config.toml
num_attention_heads = 2
init_std_o = 0.00923
decay_fraction = 1.0
batch_tokens = 32768
Each number is 128 + 32 x the weight over its row's rms, rounded and kept within 0 to 255. Layers, rows and columns count from 0. Numbers have three digits each. The size before them is the row's rms in percent of the matrix's.

# up: layer 19 MLP up, 256x64, rms 0.219, rows 106-205, columns 0-63
# down: layer 19 MLP down (transposed), 256x64, rms 0.252, rows 106-205, columns 0-63
up106 096:107152126135112168138090108117074130135155117174080157107098142120128159087153129101122106075092038127119166144081162149143139138168179075110127139141109118185204114140146102062175112156096130
down106 110:116156163113101107126141143136125083151172109118145141143078047105105107144121161106071107129112103137127183185117160165137131177148120142109075125137172108190197161108091075154111090156130191
up107 108:168126099186131102119139112120117154138083149139086154173145130117128137165093137141124150152195139129178113196131191179160181067155117085132106147099151168098170112167135164137147198079125125
down107 100:176101183163192085162083146160122146136118078157084134132086119149195081125090148125148115111103117100140157100121132184102131141116084112140149160043125109123127138178172144112166153063140126
up108 093:176143161157080166127193126084121131165139175184117133133118189071130110137104107154184072108107193159120183110197129167130162146156126097119116107129165107153142113140108102082139104088106121
down108 097:151162119146142122090080162188107160153100063084167139075170090090116102119151036107083164119167140139174097053113127170127104156138142124136151121128140124121129097103082097134168140128156102
up109 095:145140130146115157061094118108142136158149187109128218134060116064134107149106155102144122111160091123103172109070145137092154149151097158126126124133117141110120116153214165132180181147098109
down109 088:185103131203109080107098137128174130115083096177146095170109124136099225144167135123093164132147161117116161126162129162130118102137137201144130115090084188142127155137131130099068131106134092
up110 096:147074169140092155147133105071177156112103183105108135086107181125152135126121146164124154123121058142097145082108167126102095190124105139161127120163168118148134118080135157051075113137072092
down110 092:178103119172112075115157111163128170121134124156094114113176139160056173141138117099192140157147147098112154133109148170104123117072066142132132133130073148106078049114090124136134084130123065
up111 104:139116135131141161157147114114089161158123074129119091171154113162134161083090133127194165191157175112082159172119114092078090110137125106142143053100075123165096144112162142198112151089115121
down111 103:095087108125118157064133196123143130130103038125158143107115180136187127114170123096111102121135133136167173128113167187119128060131113115140068138116103102090149126154107078133139088185168113
up112 103:129075062182142112183100175111110169153109120170082109125139141155145101145125138150095148137133141101094185097138145121134203110148112101065103087151146153124057151078151142180123143121180149
down112 110:183110130102117148207160103132100146117110079157161085135110088120128084133067092121143130102146095183170165119150128124124179124122121089134124168132152034157133147098089086056120117095123121
up113 095:075141149100193143112189092144093124082074157118123184153141088120143093118127114118169165117178171120097178068133135072122096096144195139136131101105123166135128077117145102150145146149122067
down113 090:124183134135129118182093156085131101127167136114099164171138094097112099149160089107136159104145165116142148184099124201081104197143107163115144134185125056139082154116100151143128079078093124
up114 099:184091142109136200131181144107086114088093195112117148127159151110109123136131179098084167101126184173096078181112123109172096130097121129118150174102107114127129139058077157132105176132113127
down114 102:180109189153079132139032135140181141157165203089118094154130123131124080145131127128097123093138138177145185123111131097083076099074120131092124147157090146116145080115158143162138132149163124
up115 102:166089072165124186104157109122056109151107077161147164124179119124102069185135127120092100173079068113143104114079132133137113081170107121065086110122122151134089107156107135114100113113156146
down115 112:100094068170085096110144102155106112165112147135092097164139121149162192179092158157098114114169052127132149210109146128114132106097132154192164113139102133120137143115051124149130179126102135
up116 091:123140199171130154092118107084067116090150123112135206108130138136115157172126117204142125129152137105120136130135125133127080194165141160123133163188186144107092103150100161061133179116137095
down116 098:078116106165160147115143119154136162167101061076188144150125113189151149097157193098166068119124233082098128137128134123119139122126182132128170110112123111161110141137114173131103095139149150
up117 102:165129140131160112160070080138131151115130124093126134087058091158134151126148157111058106112131078121047129148108120110133183167101170145141148055101095104104153136129119170115067146109080164
down117 092:098158131110127099103106137091119117118087036141143154054143135145116154190071108158088118114133098133119161131080121155149117139155110148100082092070081116089099159105179143180170103154130088
up118 097:121120162180135113146131180165155148066159134133130194124111206178116144089140205075143116129069141143157122095122114120163156170162123147096156166141169118122115104086125138154079152112095081
down118 085:147144130134167150145147140160090111108143108094170130098113207058097074143102140146087152183154178161095162158084138145130132158169102208179167145161118186136133129105107111103130125133111084
up119 096:116101091203166143162099098128116114189134128110121157160118151187181065149115135122135142098136106168054162106141106154156113113127118139103145145083103172130063114064090114184145125137090159
down119 104:150138105095107112142147086162095167083165147142119068134124125145069126147064165126142171131114146123117053117127191067122151135111143082144091133116139068138123117122126131026099107100088130
up120 106:117117119172145156157197150110171140129132157075161144114093148160161184124126090127108144097104100085115147059173192130087178155085107088124145104154092124089131110130131133159063164109104185
down120 099:185115081090109092125175086128115127124098122133135104137123141096137097083119152141160147151076136159103170204104155163151102090170137139073116176152069169186110137164103092092167105186146128
up121 105:147133132142095141136175155127166151132089162087098070129138133149170104187130118104055086114133139132087172135098162053116115105165152112136154125067145094156048170140133113150073139161136097
down121 104:148115170048092142144173098111071093163125100098149103178121090119146103144143179128151087122104114054130111152111099119095129104102159095099121157145105078088183102134162109105133070149183163
up122 107:078099113143136166127131146127157174147112167101109088198118113096157123164167173156129129173071178133114152153078114090135101252109138100076148112130097120123092122149146109154135107142109131
down122 103:130142138214139181102092123154151167128091137170106144123214116106133146125112125059134131188104174137088108066126104103130137136096082067094166130135139142161164072153125152098146135114160139
up123 100:107146126177140144180153149093101131176183130139096139120075111106160143104107139154132017126090131134140057113107076134141132120053150140117126154075184119138143142098153151136108181110097117
down123 105:128131129098079141109110133132156106106120109146155153090084146086132107150154127129097124184123134161056136112099164104139217162136167102173130147082098078135162167125090125101154128157130022
up124 096:193132124105158168067120115097125150127101116120144134097087139085168148107091151100142121176149089138137102128112078093154063089146081171114115107172079163071089134090164118084131148196134100
down124 092:080166091133161105181114183091065106125127052117112099120121120151072154130205138140112078088146120153131090142141152133113145097086159119141110148115181175141140098142175116184143158080114148
up125 100:164096119091138104174152158130155141086149198127095104129150176097123155169126152114152194104118151127164119139161169138101193112131157053158147170177165158083179140118146130165125181160138110
down125 096:108110104131118141121115135073135174130123106150035136133154200181168122070121087133141113106094127128128130119143115150150151132125128120059111080076157116152124074124082164119147073055174116
up126 109:074163116201134173112150152118164137160140183149121138090130111101127164088134120100147095148115170100108106083086106071158112172106129072092096130129109115141130061159213166133141109092142164
down126 115:138116082154147090079101132081110151142167134115128131098111139164131108150117025087099071109116148137136096180110097109123085158167160133117148132083135142113055106102137152100151124036145146
up127 092:091092132190140175228188130122171132134131096156140143141170136107167088157103185118154127107161124146121074163155123141132126109109153119120105201080136120142167162146113066170107136120155104
down127 091:176115127079152081099097117066059152138129125175076131187141135159103115095088125182084143178105120106111138148106104071131116145097137154148072128124141123114106069071152128100154172082135108
up128 110:147090121156129174136154095165117095158180100145168100106108087099143095171141156074175117136074170099154175127091116137109154168052174126129118126124140132163137113206140109148149164192109161
down128 114:086076169167145146090132114068124139191199170148127123131065111112135107174111146147142156152070102119124147109144121212157115145119116124131127186149173147108102076138110176162126112139076144
up129 098:137148132129096138224099083083123117083122139166087119126092170122108076164108148141090076139127124133151137147087156118098122139125160129138161111243167133176092146067147101144137116144128122
down129 112:091142141189152111135144130118101149156137135136186098086157065136128142152149157080091152148128145158136145164168097060090127114094081167125175126134174167172111102141142129180114174087176063
up130 101:086184089165147151175141180127129092118101088129116127091146121196109150103152153143103130120175116124169107113069139107170122099214147095148187160111155146139190135146079137098094163093136123
down130 096:126117141169196158135123102088152113140215143106106091137124083113140092182187142098097145128153130098124139152164143080070073155092148178121143098107103106153125122170108190165080155100125125
up131 098:168071115165103123123160151141115127124123111150137141175126141146132092202069134117132130104145130124114219116147105167130121186083106161149111097131094172107079190101075108087153181091084136
down131 094:154132120159117102103088141084101120137063181114124136085107097152125144106110131132133110181130192127139103166151077128196120082143136162133143178096142107170086049118167167090149123109128198
up132 087:109171086152097101073052112068168164110183123133154144106141180117095134127174148074097146136163077129104097130155113100092144160182130125132160098124155149078144135107180145137159157099069118
down132 073:154099156131115167094138116090145074112094139141217177143118199117157083137108156141114113125097133164135136100120127159150107102125070162115136116127136084142067084170142141097084159162211154
up133 093:138157045141060121131097105049121135146208176149113150109170120176151160128127125099176121117104132104152150116062095118118160173143123094116111111141106103142121162146163145092169170109155171
down133 106:131061135070143126063109146160149106095080114095108113138125191112106139115076136210122149123132088147120120077083133090157092089122165158148101129159137155155178148102141117117154119213124112
up134 099:093183130115107116158122084085124092082151153128065149135133150083177132195126102110102123146113157178158157195151123155035115139095126142165141091119137181117164129162143172120099161155126154
down134 099:113130146130154125125070170141133180107053068105180108113098141177118133150117088192165110144137131138082138070113122090114134141134093091137135101105096119152122072046153106085127118160090172
up135 086:109141124158129155201120125138084159133128134172146122144151139062087106131178075159161144099090101152119132116193079110093115166147147103167110082121124125109098088159138095202129191098074142
down135 088:122124108090115121192109165150086105150134048075102136111064173125089082142119145144122206090131075160122140156117142142163155100135072160128149128107089135131138177190126128138080114102133087
up136 102:096103143146112077087150191111123113126083147180103186082066165139111114128127119139105130136103088135181116107158133125123158109146188120189166105062078106116186119136132116091157174074125127
down136 106:128140108111187133206152045146150134192123161087123109147094072149122113112115116154126110162137116129126096135132183157126190141130088150093148101168090114142154107115110193155090098153183168
up137 092:103108119141077174192155144138129100042158129161137144055152115117160151108133137123098134132110089107172095058150163096140101086126151187106144122098108151107129069088082084101156116138097116
down137 097:153157121118060095101112165085144117142124115105151103129131084126129091157121123150054174160100149194177113116171135185093126112102200138105085163113141103113126209113113097153093087125101116
up138 104:178194161157166137106108178105044156119155103114096106146168070122145110148119061147157139203074121093131125131075120110091148163114165113173103116102154118130156145090095157133097143116134120
down138 099:131131128170138078139191121118138107100127127129132082096128171053100074136090125150154129081183106149114092073087169161158105145188207140146135132172098119143166107163086124096112140172132132
up139 100:094162130211089116109128144105098183099137094152089089120116155052179119165155140132153114155067127040122162134100159139125119104060192112110137128126128135150127094146098099126158162134129133
down139 092:125159116149133140128105129110178130146110053146118099111096175107135180131110077200096135075177124152146139154196143143144118118172100143094138134104102121105136189142202068131118097168079147
up140 095:112103120145141142183147108071130201140176149082152178190092138113170124168137158146157155157112148061120137131078143104143111174125161190152173144169099150133085148101135146086126128070117120
down140 092:176124130106111100139174143091153070124085083194221149153139091130126163122134103126128066112071077130123156138066106139101154119084165066125135097123091106133158120131150144130105146158108084
up141 086:143148157147200107095118112085147133121132054116060143121119163133178132191133134100150105149138167172102103199166121077139138137144150151183080099138151099094124158064092090147119126139098132
down141 085:199105147130067079130083117089103101112138132158116146175157146140160138095116111094116121110147095126106068144103167130113112094142059122058077174143081177151118136146090181073134131109120092
up142 101:081111086106186164120163124117112108206157123149108123170082193097144163096164169100089134142096150136105165116156098107105144188145175082141083139129126113081171129175096120067107136134117120
down142 109:121105153137130086143156194089129056131186151131098114158138154058162156094129120128186181175168157118107129107170126184091169122126136183128183124129132139133151157126069099105160132119117082
up143 106:091042089109164145162087131101161142161112177161114119166133159125164091115166192093157163135160136079075175102126114143071122155142154117099185150123142096091111137100146128113123089119092181
down143 101:131129120120122061132162173158108116188113124122082143154129239171094110121174130160159125152191153172169092085118204154101144140133125107107101122103118131127095088133158164172111137124139115
up144 103:156101135102154165113174119130123156096161093125114143110120143152210134138139189141170152091132155153222133091099169176073131174113117044096117131153144137101095149166176105125133140150129142
down144 121:141104169108105146103087120102130159134139161086125164154103181130183116108170075153112173149118063095112141140154143126112129154121076098144178058120124143087179072120095146149202097179131121
up145 100:135060109127129162112178071080146156135125204186143157115115138150127105122137169137134181163113075065121142100126147120107111150173091050127141137150121097081141088174135174132118105166103105
down145 103:113159168170093082200125138206090166191124095127106107134098115151122128158097142157138169107089114135168089151159090166158155145094129160120115070086093078159160098142100110128104161137131175
up146 088:085053152117106144130098113074128060155135159127108135159103101085117072137182129134116135131125093140097142120114059107145193169130120179134130051103147124128058168129134089108118097123093107
down146 087:065174148112125099166169195198098112121037110107139072162122126156147075103118110140158123134170135107092152100063194082157121155149144117144102157124132121140106094144101149148127139150123144
up147 106:095112180117143185162084156128128182157140134115146154151158139154155168143101170110152103163165138122107154104168148088106112162119152053084134069059088117111126116065155131170133089073124149
down147 094:115166157112105127123103107090124125090096138095135169142085116127079110174200094145100108080107086118104132085106090170135124150145098144142160138158119113165105088109206111083132157154173220
up148 116:121152076125076123101145114130155099140137101114097169106188119147170142140115141157140187124117107111163171135126168131189107115170105152136115097121033169139093133177117109152118179033132137
down148 117:103127085153128153070101165121117165082140121143202114169105162089074108114145140133116063099126166104160143112114122098169175131149116118117121153101143085089149127027106104090164092166147149
up149 107:149135143131078153118145147112155146190168157132118207108067141097079140161130137083056091119149128115161137120170127113060136090150151125186127126155077099092130144103113092171095132152172171
down149 096:178107128141145139149141148136105146098090103179136105086152090117147142098084113216123107114153118105107154141067153086110099120113117067086117157134117154063171083147150114122180181074117076
up150 097:145123110115083141143095055090117153147096149161172200124125143150148111113134149169147185211179114171132102125100141154156176179116129102086178160139111142096113119088156172149178104143152137
down150 085:081143133141188192098164129117155148114091113093186110136074167127145137159141140070096087098145190104107169115134121141147086084108100087116050083131120103092149110118114125107104125150061150
up151 104:112126127149140150125117076086106226164140121078129167130136077165083086105177159125118103147136095128122089144114099056109101137105131107073107110118082095188089144130152096119079127162174129
down151 099:118136148108152091118121109135120216171171134070123122125136133094134148121158164117206076074162160121105136116196098106115120101138050108091104115125130106064170166141088130094165135117117112
up152 115:150128116128130136112084145110153143111152052115141165100156179135138106122170158127097175104103173150186149180126126129120162083128159105082128103225132136109132130057096155181115141068146157
down152 101:100124120133159158142187103102102091151094172145130074158170117128154205120136080141194134171147189130099091099128133143126094143159138166205137168119116126171121155147106111116131185186162121
up153 096:148141139143112159178106164104169129142121138161093160124137070110103037149124104159180179162089117159142127125178097160102131096092127103137112129168137146108103185132134094198130197169102161
down153 106:102095123105087133127053117158111070153129205138192157101067116092158122150161147103104099107137127144119100163147160151123156185078149167110117094123106134084107094160159166107098076083115113
up154 087:136077133119190104157116070122172074124129170147160122082138117066175147125112173118118059115179111109132156105070156119122122153148117127103163111075142110111148140079116082099074177094104160
down154 092:108160157179139088152077104122087154152106140152114107144079171133143174106112150098112124200075139133146085165175073175175090081075178118093077099118160131106151108136171119111128101122125107
up155 094:104116132207165138128106135116122112130136155121144121176115171163142153103113157131138117175102106116142094112158086137110157148132153180149139113140113157157170060061180054060166135170188150
down155 097:164178162076116094110160143118140125136135104044136135137154127097151093138165138088097149148109162119116124136115073125091143178099111116176161121042118109105078174151122190196143153150099149
up156 109:194072134159129170107151127068145116122065154082125179025147140113119140142129114136152145129118167154125146075110140150091115152139090144114172115155099117103108147097135154127082061166171099
down156 110:172175141084134176100132068157126163102180116127134128120170192151110140073111149146101141116144086118145112093167156135142166154134109162113179062125129106104078222118130111170102128087137104
up157 102:160117133115124125159116106158112141150110190164039173132079109146123182156122102084091071160102138141153102162160092135176161175138095074114091129085083152132158153104175144098175146108125151
down157 109:157140104128122127194154115149173109117144123124082165144212135167133171109163150123142065142159162153130137145109195146154094123137123108063145085103133149114179152161088045136119121122110071
up158 116:119147118147155161131159149059137090116085114124115106141039156132125134113155136130123095053117142116153197135150132145064122098137109142124191103169111080153114097108098097203181154102113145
down158 107:094131153172148145103145126111155151113091063113125064152166120088127111182081061142121080108147131123179178086073155106149165186150137135168180092160108139086126143104116140106115190132118127
up159 093:150110083143130108098117129106114128087097111135077145115129115179113147155092097082151134106083104116162106153115146163129186153130136133167148037088069118147165055115098083116155076115071167
down159 102:150079151118142147176165099194114104106221165157148107110091131100070070123113163077148153100127122182137098138153160164116088149076150101146115139151106132194124106122186114099137122116123130
up160 083:168078068091132154133114085156130197216118147085162135116096116124147096110129179132179116101105155128145185147088110153064145104076124107156119186107114125157109091108150107138095152116113092
down160 081:139198161106166099150163096130149146132066044103045116118137089123117123124136050097075157153127107130118110116113132113135124158131148146157122077143169128109059113125128068118086122145168135
up161 097:114134110186125153116144113173131115095137142109079138151105183119095120151152168094136080135117200111165146140176131042103077145151147153089094107119116155189114214103123101170106131112122101
down161 108:127076125094098080102140141198154141121126087151099123133159174154107146092173137132133134097121140130102095108107138122109168078111071093085148106175150152139156096194108171068120096220132126
up162 117:154106164214140108103119169105190141108137071102146098101103076156113133138057122159149104076132136106128155089142079125148123079100188140105110067141137157168141100116131140151120105121068167
down162 090:223111146135146159117079118131135120093136183142121093142122059130150092142112134150176093091112138094090140159154138098090122149104104202156113151128140104097172170115125169076094098112080183
up163 101:161149081180178130107147102108147171101162132152142129145182127130160094084123150146083117102092117114127158123057080103076148118068153119100134148193153144058082119132108158100086144105099170
down163 107:129141134158110120097136165208135123135161115101120157139161113131136132155104104200111132108182136141194116200118108153160148084157165169090113100153127123095154145115128158160064080153092206
up164 099:150122138123099104124214121154130065093165147103204213126133110141171125124118200142113132130145156088171200137157103134124136119102124154128109095160138176155137153096100126114090154159113176
down164 095:050112114112165100140105102173098104124161087139100101155156104106095108150054106125190149117151091088125088144092141092158100128136087105147152103105096104101186112148065106116144114078178172
up165 108:151160093178175169116137134117126164158108103106097209145139095196196120113133097156099163135130125167103155140120053168165106070180164153142115132131104125089145140145080103138144165128105165
down165 104:116124173125122167083155103100155139139154144136115178143111081121100108149103108158068186145083124102117094142180124217141111127154111193141116160198136116129105158130203133166142155144178139
up166 090:094163118211113098148090085164103101123115115117097139180069087106142164095141118146194116109157156096143175124134088109123094150104152122091135156135110184199129101121075119131137151079129188
down166 100:197124162071194107121087146144084165122232158167125140130113161134193144149118069150137132106153125103082124095160115103132125109149120114110160095155113129107121156104133124102173173064117129
up167 094:189134107113144135093161098118130074172175140228098088107124129130104065138110102114103132180141160082092118144113102118111134142067192142164152119154109118079082108115107135176136099119161102
down167 097:081154109155140176130095123164106167135145121119103142169147142065059127158129128093148074107147101112156112195101138111150069124117143135053170184111131089078148171122150126083143130155151184
up168 096:114120153129164137211153100121095160080147102143078122124124195133118122115088121108183152110075164128175123164155169153103141123134151123134118175121139160121080140143115117032122199158090152
down168 109:180122174106148109114133182156127111082127156174171165076120150107064051178128140123153113090125087111141055124153128143150133137100112120146104139182118152150123219125144156156164156150150128
up169 104:170162148144060138176137115122125121144089170102054203128086094169106123121147142108173085159075116150140116125102138139139142089137090118144101106097058126125104120158156174136137054089095144
down169 112:147154153150146137160106126190092087128167185152113167198155195180151097120115155151074143115125103143101135144142109141139104116096213088147155140116155111148118156105100117056104153126154073
up170 111:159114190184138167118125188038138134104122116131146174144116132120112065174112121212146162114076084109171128114107113116158113146092150173124110100168136094101083124117120117102099135148167166
down170 113:140147119117134121166115126139170091097159119126166115140159131127134152095146183075180152138118120114084154099110139139095079152061143148070155102113102212183142149093083140166114176058165113
up171 102:057109146167099120143135100086089130144108142117113181144087185125149116099097181174184103136115151140115098100136092101111133127133166157106111086083215176124113121149077116069154132115133072
down171 092:165119098157110101118098073127140151086131098163203100166173220156078155155106120119095091208159099114161139094136135106075127091141185103144091133131137163110135149103152135153159117131140132
up172 108:104103113077076117099178141078137081143091134087153125079092093157091140125057099124142055156130146156118123111130103134121098146159173139168162108115199183137070121121145111181130156113104101
down172 110:173187097110139164098139058103116126139205118136110162177157185113141150080110097102161054173096123088120141122090140160117155102135108117129103115086119165089110162109105197145120088112118123
up173 090:132128128126116200071119138121077146087147166148146121087126176117111103150114102175160111124210080129126113119160141101066143154160098090127137100154099188100155104126184149128133092131043132
down173 084:094172148140117135191126118152134126112129102210146144085215141173171082098140133104088105081106124142075104092126094126183114144101113082129127080090145091139133162137128110136150109089157186
up174 102:127092050157118171148150156116143087114099143154150132105048109158109157088066143131102168085171120086103137097149065122166175108132141161064117105129165117105112069094130122127135092156117163
down174 112:126090169154100153118198157148180121090105177117167143083087144101036152079134180109083113109145106104105154147129116145162127151128151127139186146143108140161205143108124085096121097115129164
up175 101:107074110143130183134132081141092153160128159142118080147084121125125136100085142109132072147151144201158074126149070144135151133170129119053084130101083176129119145155109117058122118075085112
down175 106:154196121119127139123143177133118094161130134186130119084184124112127127068105098171128142127102130123094065127180075172128126124161112168132090168150115064089166109093141160187119134113201135
up176 098:165125116149122110150156093119166110187175119121121099070082092174152146111095136145081140204141148102119161165140107161147140124115136104068113122118107130120080162027106121173146090094083132
down176 090:099138181135091134117141109097124167082073144102137160120145141109102120149148123127191120130188146086160226098118114121104145162126093150114110105117113112150077110185131212129070151138130075
up177 093:143177135154108092146130134104134202072095137189100124100160101133071074144164097102151116138116127114090074098092128059140134198093146099105107141160130146153113151120162154142156170103130194
down177 099:161117191089143123104138108161124123181176108162081124166174137079183146078118185172139098135100135085114126111176182185110123101128135172149126105112112118107136102115072145092118163135081071
up178 100:141145158169137082131188139056128145147125117117093145118074146140152091133079141134112096076169114091153175126118094188113153071138075108120120146147177067085137111131177196128121150102119159
down178 093:079120140068120100107170094180129092110113074113109130146113139100157086154078103107085129114100076222140160139128073148135126114152173115122139120125169170095150166117128123175178097161076106
up179 094:146097105137158154183120112122106118077181124136101125088137128150136120185146121116092106149094100152113149150096052115100121121137156145131086125072039172082093071082099145137169089163112090
down179 104:099091095100173131082115107087102119124169090114171168152072125127141069127086181070109157185135114109138131166095179105125151172105169136181140093111169140118140116095145203110134158116103102
up180 092:175154120116099139152235135122116139077090129169098172126115078152141174112052163149184139130080155146119130185144084124129125097130110085160123157113119136121135200117098103097130112156110103
down180 090:129127179136209077037111128142121174133117155083124147131130135078161119138174106082154148163097119102111124149126144115079073134140100173210126122112128079127091116112146175113132098130099091
up181 097:065163125117107158152119070047069052114095109138098075097139159131134102074128114087086146112124135147103158156136084185091133152083140091127145137160111098138142147137169130117089141133164174
down181 105:147120139126127099141115107121091144015058130143099149095169144092127148104118111157172124139139101172106149163074127137141140158130098077077172154127113144115082139135186102044134110150117097
up182 100:077101094129129159077150184078134173102123130110147152066090065162078105169087143145112173140148101163161107150164156112081133179095157134118135116088101081137114129115070157148158117125174161
down182 098:109137132137137131160100187181096143122158137120137063095172125162128140022118082087092124138092136142114124151154152152121122094135088184106123146113162094155080127123119126113190162119131042
up183 107:066118181127137159131120127126142089112166157142120135110155104112150053091107106092136180108084175162138108115135119100132088202214141153144118117080139111136101136097136179121099165149054151
down183 100:169138119111153108112054132084098157154116164135064193122105144118103113162098118141146089107168072113152131092153101105140083147132064174103108108134163113171064112077108089080099126086121120
up184 107:156147113182162127165141147174152089130113185140087136149102178120130111148062176113143160083097175126141156131176060154120153055082144082110118108128187177123128123138162120157149141138177116
down184 107:156145158071061078107126128108077148173152142145107125123166144157119119166124131117104163150171116081104120075190133107152133151105185097091158146040138147133145117113110133104117077146086063
up185 089:121135093086114155088145119133068116131115111119127094110156165109175133083092141084161147119076114128097125147063089098161153094157156148168180196137112168089145114085162116088089175078120174
down185 092:064170168106108131106125109137121173172121156107158154162127171127143162136218138158078097123120151090082128115171087131145108137092079159115092094157144083146163075154167170109139111129086175
up186 090:098129141112122140162088124110137058152141101112068123142108171137108188073111157145166096113133138140097194123100150128143131184150134151161107105177127135135087093159163165098064101084045143
down186 100:169194113055114124125123130146122078068150110083168175126128119184196114138089152166145124133131155114142157158091085149113153126124129141100119103127149097068102103185137155107102150075076176
up187 098:116106169191184165126137117114162108166111093113103133166134110098113156164136105135093125102151070130177109127159138120068176153117168124140122119045145150107114083145176222088145102149150142
down187 098:126133105144119173182123120187149141083093135119097087191148096175125092130086165084118092103147199069105094119153178127153078117085143106118034127140153134102108153130165137133136112116117142
up188 098:160109113191149158069130064155125091088134090091101132063120133055106118158120090149135072125186136121126095130126129115141184079183128124125164124154148080120119110180118167153112171132086121
down188 096:113077107137124088153127156077179108106118191154162149158177098142153137148156124137106142160097132164121147132105193062072075148128163096122105165151072206104133134169129125158167151154153130
up189 099:143085062140148110078113069137132160109141153170133134135147134174116142134149113072106130191201111139096142087118153030133162150112154088105147126110107157073111129064133095116120122123091156
down189 094:125101138163120115159102184137122102149144074132191178121128066176179077144078152150138112146109140149123194141161122159108081148163066165170121127108179100116115088152121150186102154135093127
up190 119:107180206144146153162116169086134140132140192095082125181110182098162125149149154140111123117128075117156117119078131121088122107119115131121201107152145088160150074112174158168113116179141181
down190 127:116122122203167116106108116141128190103137100120157167105053082150099093143188147097092047187066110145170097111115143161153158109156129143122118131078116105110106107125109169102124093156149138
up191 096:177119074191129168138131151137123172131117149139165107133106084160163167147093120184127136176188111137134133138141116127146094086248154137122148136163143111073178084100107128130128130126103089
down191 098:212144175110100127101121141106106122129055142128172171087145102172149181153142119194116173118076097158114085150090113152156140104132121075111142086145145098093143129142096148064123093117079125
up192 099:104134169176152087151112130133057134149106146122080113111051139099122185170120145068153095110109179138168103118107159071137189117169139103110144113103115114186189102177111105110127127097125154
down192 105:157122118131124136124077189087125159106115133155102183140159122192125161197144080119138102143096165145132119159105140138123174084195117067091113120170121127125114029097083120107129110149097134
up193 092:182095141114139164104133083151131134114143159083113140188109143130075119101114147119118150070066065169136134157133148115151112202199098129158077111107067160100139126100132112138139179128072144
down193 100:134105111061149038082115104110143110090111111126221152153140070118085151166125166130152131172108113118155116108150110110105132134098123150133122090111129213148104169113118155193135123153169130
up194 109:164195121173166148223170141153125125111116152095129069147153102144105136088186169124153074157122104172125104092177113121126116121179139167137092141132125111116148060155147109077132124144172147
down194 110:098156125131146170138097148194115168128139086140080165140116110159129149138167078133120173152151108103127138143112096065142167186153117138217128046145130106124107150176136128182139146183156160
up195 103:123186180136115169132169170155163176113117150093095130149103125193044154126158130111137198129127192184106148131129149082112148138124121133110166133121146175102124072110166100138106089155146173
down195 105:157145111081105150137160140126191066168092149138142108145139133183124149098125095129113158144155152130113130151188133100151065132160154176095119134193149186171116162118146044147111146113148064
up196 091:078093118164168170158131090117146188174055140115062117152153138139119130070185123187139079154122096103134172178119105126119127135112131099089113147177164117098092117115186143128158085139116109
down196 093:161163160087107123105121136208151140119162086095083080086188153109135157170179150122092085081168136097161157084108142143153153114150113174145137092100075120163142160144158154159103081100115151
up197 104:126140129126082127078121123122139148141160140121124093043114116088107170129142159192137119174177152144173116163087095089088138120093132146134105128199108124125099128122200137139033164092145143
down197 111:138115120098104145184162126125131161144194164108075202086084127174151155164158152093103180135134141129131159184133114112140092156090133106087152147139187154126139134094135071108081160072168121
up198 096:125081102144158134148139142068138148144097137110140132140132086046134139128095187139102129141078092124128126129170076101107111114143060135162186134119102142051097051119154171114119122110074093
down198 090:097201123134114128123166143184090142119141154159150115159120103142103247149079161123150189111135119140142151096147149094176121127122052112135131140150093127118196122136126115159109167118079110
up199 095:140138111146094080122078085144166170105157168171051091119111138141122156114112125144127145156139155152155092127178125106110116120145156099131225108192190110104172110106178146164096105104165147
down199 094:179155084070101097091162100157121119092161057112084178110107073121130171156131097146148132094130154142150165139146116091221162141133140142156105127109137090121113097136105123181138202144142154
up200 094:105168142097167121164145135111161156099143138129165123105166146140064121111120128120151149178121085089137116139152116096110156225193168169122119116160159124070116059112111184076175134145139160
down200 084:131068173152153097106131138161138092118121075129175078110092143126154173152165186129123102142069157126190141138144116174102126083121156086109189123100158111106165113129076079163145061109131121
up201 091:155135128111087199098116147172121144113147125148099115178140092133118129179148168010185144142102114140124200057129127135139116137097134126098145120154093125168118123083107128124088127094181121
down201 104:117144085140138048173096119081143144124119110120217151094107189062153106068156100174119143147118126196127111178134117107098105171137148096138089102129125116087133120136112106141095086162131158
up202 105:176111105186125110111148191103106138166130149123119171121135122099158126111155138149131123139106102105152127057137107146106183166040188124114142159100066086093195130120100139073109088112163134
down202 105:119133131100148134103121207127147162161129132069105079097118098113100153147101098175124180133154095122131083166127136120196127161138084087137093100157167162157119078133150108205197112149125164
up203 106:095069135154139132135130132116112186148106155129065137175105153138150073085127158136120082153040174102094085175130097153144180140112137115095117153190094135168116063150138110162163129153126144
down203 116:137114157181119097097150157107151110160151210147117089122147094117083129193164120148066147132164095143144137116161101121134073088110170179145121103203089129119144178167168132124084097144141159
up204 084:137144076141069164160133120113116160186100102112155104127167167158081148141094154184094101115090142145076193165101110093171135127176159111043146132127105150148118152153101111171127101076136129
down204 078:104108107106142150120124188130100147161104136119027077131137099161123120093129155171135142110131166120149094108153174200106112116190149113195120109157106086156201089126142108102155161114125095
up205 103:115123088130106103106149143079125134154131107086145159104080150158116142215073136132186155137141104065165155120097196118087148176146128137147187101105096166120074104100188153134116137125166142
down205 111:121115139054131098156136145144149113098135090114073182134190119153122111132159140167087195048090116132148109110110064113104117125100120147088115155157165148078162146109199139119079158117153128